config.yaml
num_hidden_layers: 11
hidden_size: 768
num_attention_heads: 12
num_key_value_heads: 12
head_dim: 64
intermediate_size: 3072
vocab_size: 8192
hidden_act: "relu"
norm: "layernorm"
norm_place: "pre"
norm_eps: 1e-05
positions: "learned"
qk_norm: true
attn_scale: 0.125
bias: "all"
tie_word_embeddings: false
parallel_block: true
init: "uniform"
init_std_qkv: 0.0163
init_std_o: 0.00347
init_std_up: 0.0163
init_std_down: 0.00173
init_out_by_depth: true
optimizer: "ademamix"
learning_rate: 0.000326
lr_mult_qkv: 0.5
beta1: 0.9
lr_head: 0.0092
warmup_steps: 440
schedule: "wsd"
decay_fraction: 0.451
decay_shape: "sqrt"
final_lr_fraction: 0.0
batch_tokens: 262144
max_seq_len: 512
doc_mask: false
z_loss: 0.0001
train_tokens: 1439000000
max_steps: 5490
dataset: "wikipedia_en"
Each number is 200 + 20 x the weight over the matrix's rms, rounded and kept within 0 to 999. Layers, rows and columns count from 0.

# layer 3 MLP down (transposed), 3072x768, rms 0.0297, rows 2686-2719, columns 96-143
212,194,168,169,229,174,176,219,191,220,205,213,195,210,200,187,252,196,237,188,224,181,223,192,185,248,205,184,199,179,224,199,161,162,184,198,222,202,227,206,233,208,186,160,188,203,179,213
230,202,181,201,183,202,204,209,197,192,199,204,188,215,204,225,200,192,194,195,208,189,211,184,213,200,221,204,221,186,210,200,208,220,185,209,195,189,202,202,192,229,209,195,197,208,216,197
220,178,232,193,184,170,158,180,194,198,197,209,242,215,208,205,205,193,174,175,192,211,212,228,192,191,184,200,191,200,200,211,183,187,188,242,199,201,207,196,165,203,213,246,177,206,183,161
226,182,197,239,198,189,209,221,178,194,196,224,234,207,192,203,167,216,215,207,221,194,186,180,218,216,177,186,200,206,208,166,206,200,201,213,194,206,231,209,201,193,170,176,191,194,183,266
208,198,205,201,189,208,210,198,206,205,199,198,198,196,194,191,201,190,203,188,195,198,199,186,199,200,214,194,196,207,199,201,197,199,208,200,208,202,213,200,198,195,195,194,201,199,204,212
203,177,221,165,197,180,203,210,225,205,198,199,180,198,171,208,209,217,178,213,197,180,200,174,188,225,184,219,202,204,204,220,207,193,183,192,187,206,195,189,185,235,177,197,244,181,183,214
171,217,203,181,156,228,158,188,234,192,185,191,169,192,174,209,198,246,233,228,232,158,189,209,206,209,205,137,191,178,228,235,181,171,174,221,178,218,207,214,193,196,200,232,165,211,200,209
187,205,153,170,207,168,205,185,234,171,205,190,239,206,203,201,221,175,184,225,235,245,206,242,252,189,241,215,207,218,215,169,191,255,208,224,202,193,226,221,179,201,184,204,235,215,226,233
189,197,221,203,216,184,215,177,211,203,157,217,244,203,227,194,192,212,210,201,236,254,212,224,214,232,218,128,178,226,153,220,198,151,205,184,203,246,218,240,184,197,212,179,219,186,186,183
179,187,186,212,188,195,176,234,224,181,211,178,202,189,177,194,238,181,185,212,190,176,168,185,217,195,190,216,221,209,217,172,194,206,217,194,209,181,198,208,181,225,210,176,193,175,187,203
202,198,229,201,183,162,221,246,235,195,244,203,201,189,229,234,163,236,198,196,170,197,186,188,183,260,210,166,166,184,191,193,204,185,200,219,181,153,204,130,235,197,188,197,208,200,170,202
190,201,239,182,205,217,167,174,194,223,186,233,187,192,226,190,230,239,159,215,217,190,199,212,179,222,177,190,220,155,221,219,235,201,212,195,183,184,192,212,182,201,234,181,174,162,202,198
182,210,203,205,227,226,197,179,173,198,215,241,224,275,231,218,192,201,211,213,221,180,204,196,214,128,228,253,177,195,208,185,220,197,179,201,212,212,199,221,197,220,204,220,206,197,188,193
173,186,157,172,239,231,177,201,218,171,234,227,155,205,218,176,202,243,232,213,205,207,200,186,201,168,181,203,200,223,209,218,187,171,212,212,175,157,189,207,176,235,183,163,193,165,185,188
185,184,204,188,211,226,207,224,217,197,228,248,209,192,200,187,201,216,226,232,179,194,207,209,234,224,234,208,204,226,207,147,208,202,175,184,208,192,223,188,199,202,211,181,200,227,206,205
198,202,199,196,196,211,190,192,208,189,200,202,203,186,192,198,196,189,203,205,203,198,200,205,200,201,197,198,204,198,194,201,193,198,203,200,201,188,208,203,204,203,192,203,188,197,200,200
200,178,184,210,193,220,215,209,190,162,214,193,167,214,219,219,229,199,207,231,191,211,232,222,223,221,225,223,237,180,222,229,199,184,211,225,206,219,180,184,239,224,195,149,209,188,194,198
199,196,197,206,188,187,200,201,189,195,205,203,196,193,209,198,204,194,207,191,200,201,188,203,216,203,201,201,206,202,182,192,190,203,199,201,194,197,202,195,195,205,196,205,209,197,201,194
202,213,199,196,211,179,191,200,173,197,222,183,254,230,197,182,167,193,227,178,184,203,214,164,212,193,191,183,195,210,192,156,198,216,209,234,197,204,214,188,190,232,220,188,185,211,133,218
201,191,216,174,171,205,156,235,178,198,204,236,214,173,187,192,214,205,183,231,182,196,186,217,154,182,168,188,216,189,186,210,210,215,234,191,186,165,202,266,194,215,203,186,213,141,211,198
184,201,204,189,188,194,204,198,196,187,195,201,201,202,214,189,203,196,190,198,201,193,209,208,197,217,209,196,203,194,196,215,183,198,194,193,194,206,183,199,205,200,198,201,201,206,203,196
155,206,212,236,213,196,210,187,204,173,199,179,193,183,194,226,208,229,232,183,176,214,231,218,168,222,203,192,226,199,202,218,188,218,209,153,229,183,212,192,180,201,187,171,207,189,220,233
187,222,168,228,207,222,173,167,248,193,193,208,242,211,262,218,161,188,201,178,216,201,159,188,178,205,190,157,155,179,219,212,224,207,162,204,166,212,171,201,202,187,201,200,190,200,163,234
185,209,187,194,238,237,185,209,203,177,203,208,223,175,172,219,196,189,224,180,229,219,184,185,228,191,178,185,197,189,247,199,183,181,192,233,212,202,160,186,203,186,200,181,231,169,212,221
234,228,177,171,233,185,195,227,183,173,194,224,231,192,148,220,206,210,208,206,211,221,205,192,173,187,225,184,214,237,191,192,185,184,206,211,197,195,202,190,161,183,212,218,204,219,178,187
182,219,173,197,208,201,188,214,208,167,204,208,221,207,231,201,175,214,185,214,190,225,151,203,198,207,210,197,220,184,210,251,229,216,180,177,240,188,183,251,192,170,187,179,225,166,215,201
205,210,204,206,207,198,201,209,195,197,198,214,189,197,181,211,204,203,199,203,197,196,201,203,202,206,198,213,198,196,214,202,206,201,198,204,202,208,186,200,203,203,198,196,190,201,201,192
235,155,184,135,160,204,213,199,194,173,204,165,216,161,159,219,207,204,219,225,199,202,217,171,193,222,175,238,160,239,247,151,189,216,250,220,230,155,227,188,218,228,210,214,207,197,195,192
197,203,185,210,204,195,197,213,191,190,211,194,195,211,192,199,218,211,189,193,202,197,201,181,212,197,203,184,221,211,191,194,209,209,214,191,216,206,196,188,200,196,198,199,204,211,188,218
199,229,226,213,201,216,177,243,182,208,214,166,189,239,214,234,222,227,218,215,201,222,221,242,198,187,202,191,194,213,233,195,203,212,221,182,209,230,210,202,157,195,199,227,215,195,221,241
227,215,195,175,198,218,187,195,196,203,191,201,181,210,195,198,226,229,187,172,216,176,193,207,177,217,201,211,221,177,198,173,198,218,176,194,218,201,221,169,188,228,159,208,234,197,173,229
196,193,156,218,195,217,212,206,205,184,185,203,209,216,211,182,186,189,180,222,233,144,198,201,214,228,188,219,153,213,211,213,220,218,186,210,214,193,207,206,214,195,201,222,193,216,216,223
203,198,198,201,199,206,203,199,200,202,204,199,197,205,201,200,199,198,200,199,196,198,202,204,192,197,200,199,203,203,199,196,201,200,191,201,202,199,201,204,201,200,200,201,199,204,204,199
215,192,158,215,215,193,187,188,227,179,222,210,202,201,212,214,195,172,178,194,225,182,204,198,181,168,202,189,223,172,202,150,180,231,215,172,178,198,203,185,199,197,198,177,198,225,183,209
# layer 3 MLP up, 3072x768, rms 0.0333, rows 2687-2720, columns 96-143
186,200,194,214,231,183,180,213,207,199,190,189,174,192,180,188,177,196,200,197,205,198,202,198,209,211,183,217,196,199,189,231,199,192,192,200,203,212,204,234,205,193,210,230,214,215,212,198
184,189,169,228,214,236,203,185,211,206,205,168,201,174,198,200,185,211,180,218,212,217,173,209,213,180,173,164,189,243,199,193,237,200,227,174,206,209,262,216,228,205,186,200,177,211,238,181
160,200,175,202,207,206,175,219,179,211,185,205,171,218,212,202,183,208,215,174,194,203,191,210,189,206,182,181,197,180,181,252,179,185,206,182,177,229,198,177,184,179,225,210,216,200,223,204
197,195,186,216,201,198,198,200,205,188,201,186,192,197,181,199,194,201,207,200,199,205,198,187,213,199,185,198,198,209,200,206,198,200,206,207,210,203,201,206,198,193,198,188,197,207,210,193
169,253,184,230,248,207,170,207,207,207,198,226,200,194,168,215,173,199,217,196,181,235,202,222,213,221,198,172,186,199,179,202,199,197,170,208,178,209,219,217,188,176,223,186,218,207,205,171
179,187,223,219,232,204,196,200,173,200,176,171,189,224,171,205,175,215,150,163,204,170,204,191,198,240,190,201,162,194,173,183,245,204,214,234,236,221,235,174,216,212,155,261,215,195,207,175
187,195,184,232,223,221,202,230,187,200,238,194,207,229,154,186,203,186,194,189,229,186,185,224,212,221,237,244,135,204,209,242,221,213,220,176,229,184,192,221,179,178,217,217,202,221,214,162
149,214,177,199,219,202,167,184,261,181,203,189,198,185,201,195,170,189,176,197,189,184,213,216,224,211,184,165,200,207,204,212,181,223,200,208,204,193,204,181,238,219,201,196,169,196,235,196
157,190,221,190,222,190,199,189,199,230,187,193,198,247,205,197,176,197,220,209,220,193,202,186,169,225,168,256,168,212,192,213,178,187,192,223,195,230,198,208,183,196,147,207,217,200,209,197
174,226,176,196,187,217,180,210,203,211,228,187,193,211,202,208,172,197,214,184,199,170,255,189,199,200,200,180,180,223,158,178,224,208,211,201,187,194,208,201,218,205,200,196,201,216,216,171
202,227,201,206,198,208,162,186,191,203,220,199,208,205,223,202,226,210,188,253,224,210,210,200,210,209,189,202,185,188,218,213,211,226,168,214,190,208,187,241,201,236,223,226,211,221,205,175
226,243,191,202,207,219,191,228,194,197,211,186,201,220,199,201,211,189,227,225,213,213,239,202,229,205,210,190,177,178,209,199,194,192,193,189,179,183,163,226,199,190,227,212,183,205,191,163
187,206,203,159,232,189,191,228,209,168,188,196,172,210,200,205,195,197,195,197,202,237,215,214,185,201,229,180,152,241,170,189,232,205,224,205,190,188,185,224,213,210,185,190,195,221,204,191
174,193,208,221,181,152,188,209,174,207,192,183,213,206,179,189,189,201,192,187,177,154,240,208,197,202,231,234,165,204,205,163,205,220,253,262,203,151,240,184,192,200,198,186,182,216,200,201
189,207,195,214,192,194,194,199,203,205,207,186,193,200,195,201,189,185,202,200,185,202,207,202,217,214,193,205,204,203,198,201,206,208,189,208,206,197,206,201,198,202,201,218,205,190,208,201
191,197,201,218,222,178,212,202,161,145,179,162,165,215,215,205,182,191,182,195,199,177,190,211,198,200,182,257,216,201,201,208,207,188,184,162,193,214,241,147,198,227,229,255,241,263,217,218
204,198,199,208,201,203,197,205,203,200,219,185,198,209,187,201,204,200,197,206,200,204,215,203,207,217,193,201,206,212,191,206,207,204,196,196,198,202,195,198,206,202,205,215,200,201,200,191
176,201,190,237,189,158,205,194,175,194,253,197,194,219,192,183,208,188,173,194,208,183,176,174,222,222,161,239,219,194,165,188,176,181,163,211,201,197,199,197,210,203,174,233,241,214,193,148
193,211,208,220,202,174,203,194,171,204,211,173,196,208,179,195,172,210,170,197,196,180,187,175,200,207,180,206,198,204,182,207,174,212,168,236,204,211,196,204,202,199,194,202,162,225,185,170
190,207,193,216,189,187,210,187,200,202,201,194,189,218,200,184,194,183,201,203,213,202,203,209,186,205,189,205,200,209,175,193,203,188,211,211,210,197,207,207,203,203,204,215,206,205,197,200
179,213,161,223,235,168,176,208,162,166,223,208,173,218,202,224,180,180,223,199,214,171,187,243,196,206,210,200,190,214,193,220,234,173,199,216,217,194,205,219,188,216,140,238,181,224,218,180
197,204,186,212,202,197,218,173,224,180,196,159,184,215,191,182,210,175,157,204,177,183,218,200,220,237,214,224,161,202,153,195,247,162,186,238,228,168,200,193,212,169,205,193,185,246,201,208
203,252,209,211,251,212,162,231,155,206,219,191,171,188,203,212,198,188,210,213,193,199,167,185,234,215,195,218,204,190,158,203,186,193,206,188,184,216,168,221,213,202,162,214,168,197,192,196
198,239,211,210,218,170,201,200,163,213,209,168,180,221,164,209,187,205,178,264,214,160,229,199,209,238,170,235,219,205,150,227,192,220,186,220,190,195,205,221,182,176,247,206,210,242,214,164
168,214,171,219,198,196,192,197,188,187,203,188,223,199,206,202,181,182,200,204,181,229,199,184,195,231,204,196,223,214,235,218,235,187,200,203,178,199,196,229,199,192,201,232,213,201,205,203
203,216,194,224,213,209,197,200,214,183,212,186,189,209,191,183,181,196,192,205,202,193,202,188,202,199,198,200,210,197,197,204,201,186,202,198,210,200,219,202,221,206,192,224,200,211,225,177
208,182,203,195,222,217,187,192,232,180,199,210,146,270,143,186,229,166,193,217,196,220,233,209,198,230,174,218,195,205,185,206,218,192,208,216,244,210,175,198,202,189,207,264,199,226,195,186
177,226,191,230,206,191,177,193,194,167,209,185,184,200,175,192,189,178,205,189,207,204,222,192,220,211,191,209,221,218,205,193,209,211,218,231,195,200,205,224,176,183,207,207,220,208,211,197
163,190,189,210,178,204,209,218,202,187,229,193,188,190,175,206,200,180,169,199,191,141,221,223,236,223,198,224,206,213,154,210,214,202,225,223,235,168,226,152,218,189,199,242,220,228,227,127
187,180,220,204,197,205,220,196,185,173,200,193,159,185,194,207,195,196,137,197,200,132,158,202,184,208,191,231,213,202,235,233,236,211,194,212,245,172,217,191,195,196,177,238,216,188,176,215
213,201,179,215,228,210,200,186,230,192,197,196,198,198,175,219,216,198,226,244,226,179,205,184,204,207,179,190,197,206,161,212,194,202,241,212,229,192,237,197,239,181,179,195,193,178,218,194
185,220,202,209,201,191,193,196,195,184,198,177,178,201,185,205,192,201,210,200,205,200,200,186,201,202,204,214,188,204,198,200,200,195,200,209,209,203,210,200,199,196,190,207,202,211,200,197
194,225,160,187,203,188,176,217,222,174,185,197,194,188,161,214,205,160,177,225,216,203,174,209,240,201,193,195,225,203,246,188,233,177,184,202,206,196,200,218,212,212,212,223,185,241,207,202
211,224,177,214,214,213,205,174,195,221,198,175,177,257,194,198,214,195,215,173,253,209,223,229,173,196,184,214,221,223,180,204,186,199,193,213,179,190,167,207,174,169,222,224,199,213,200,189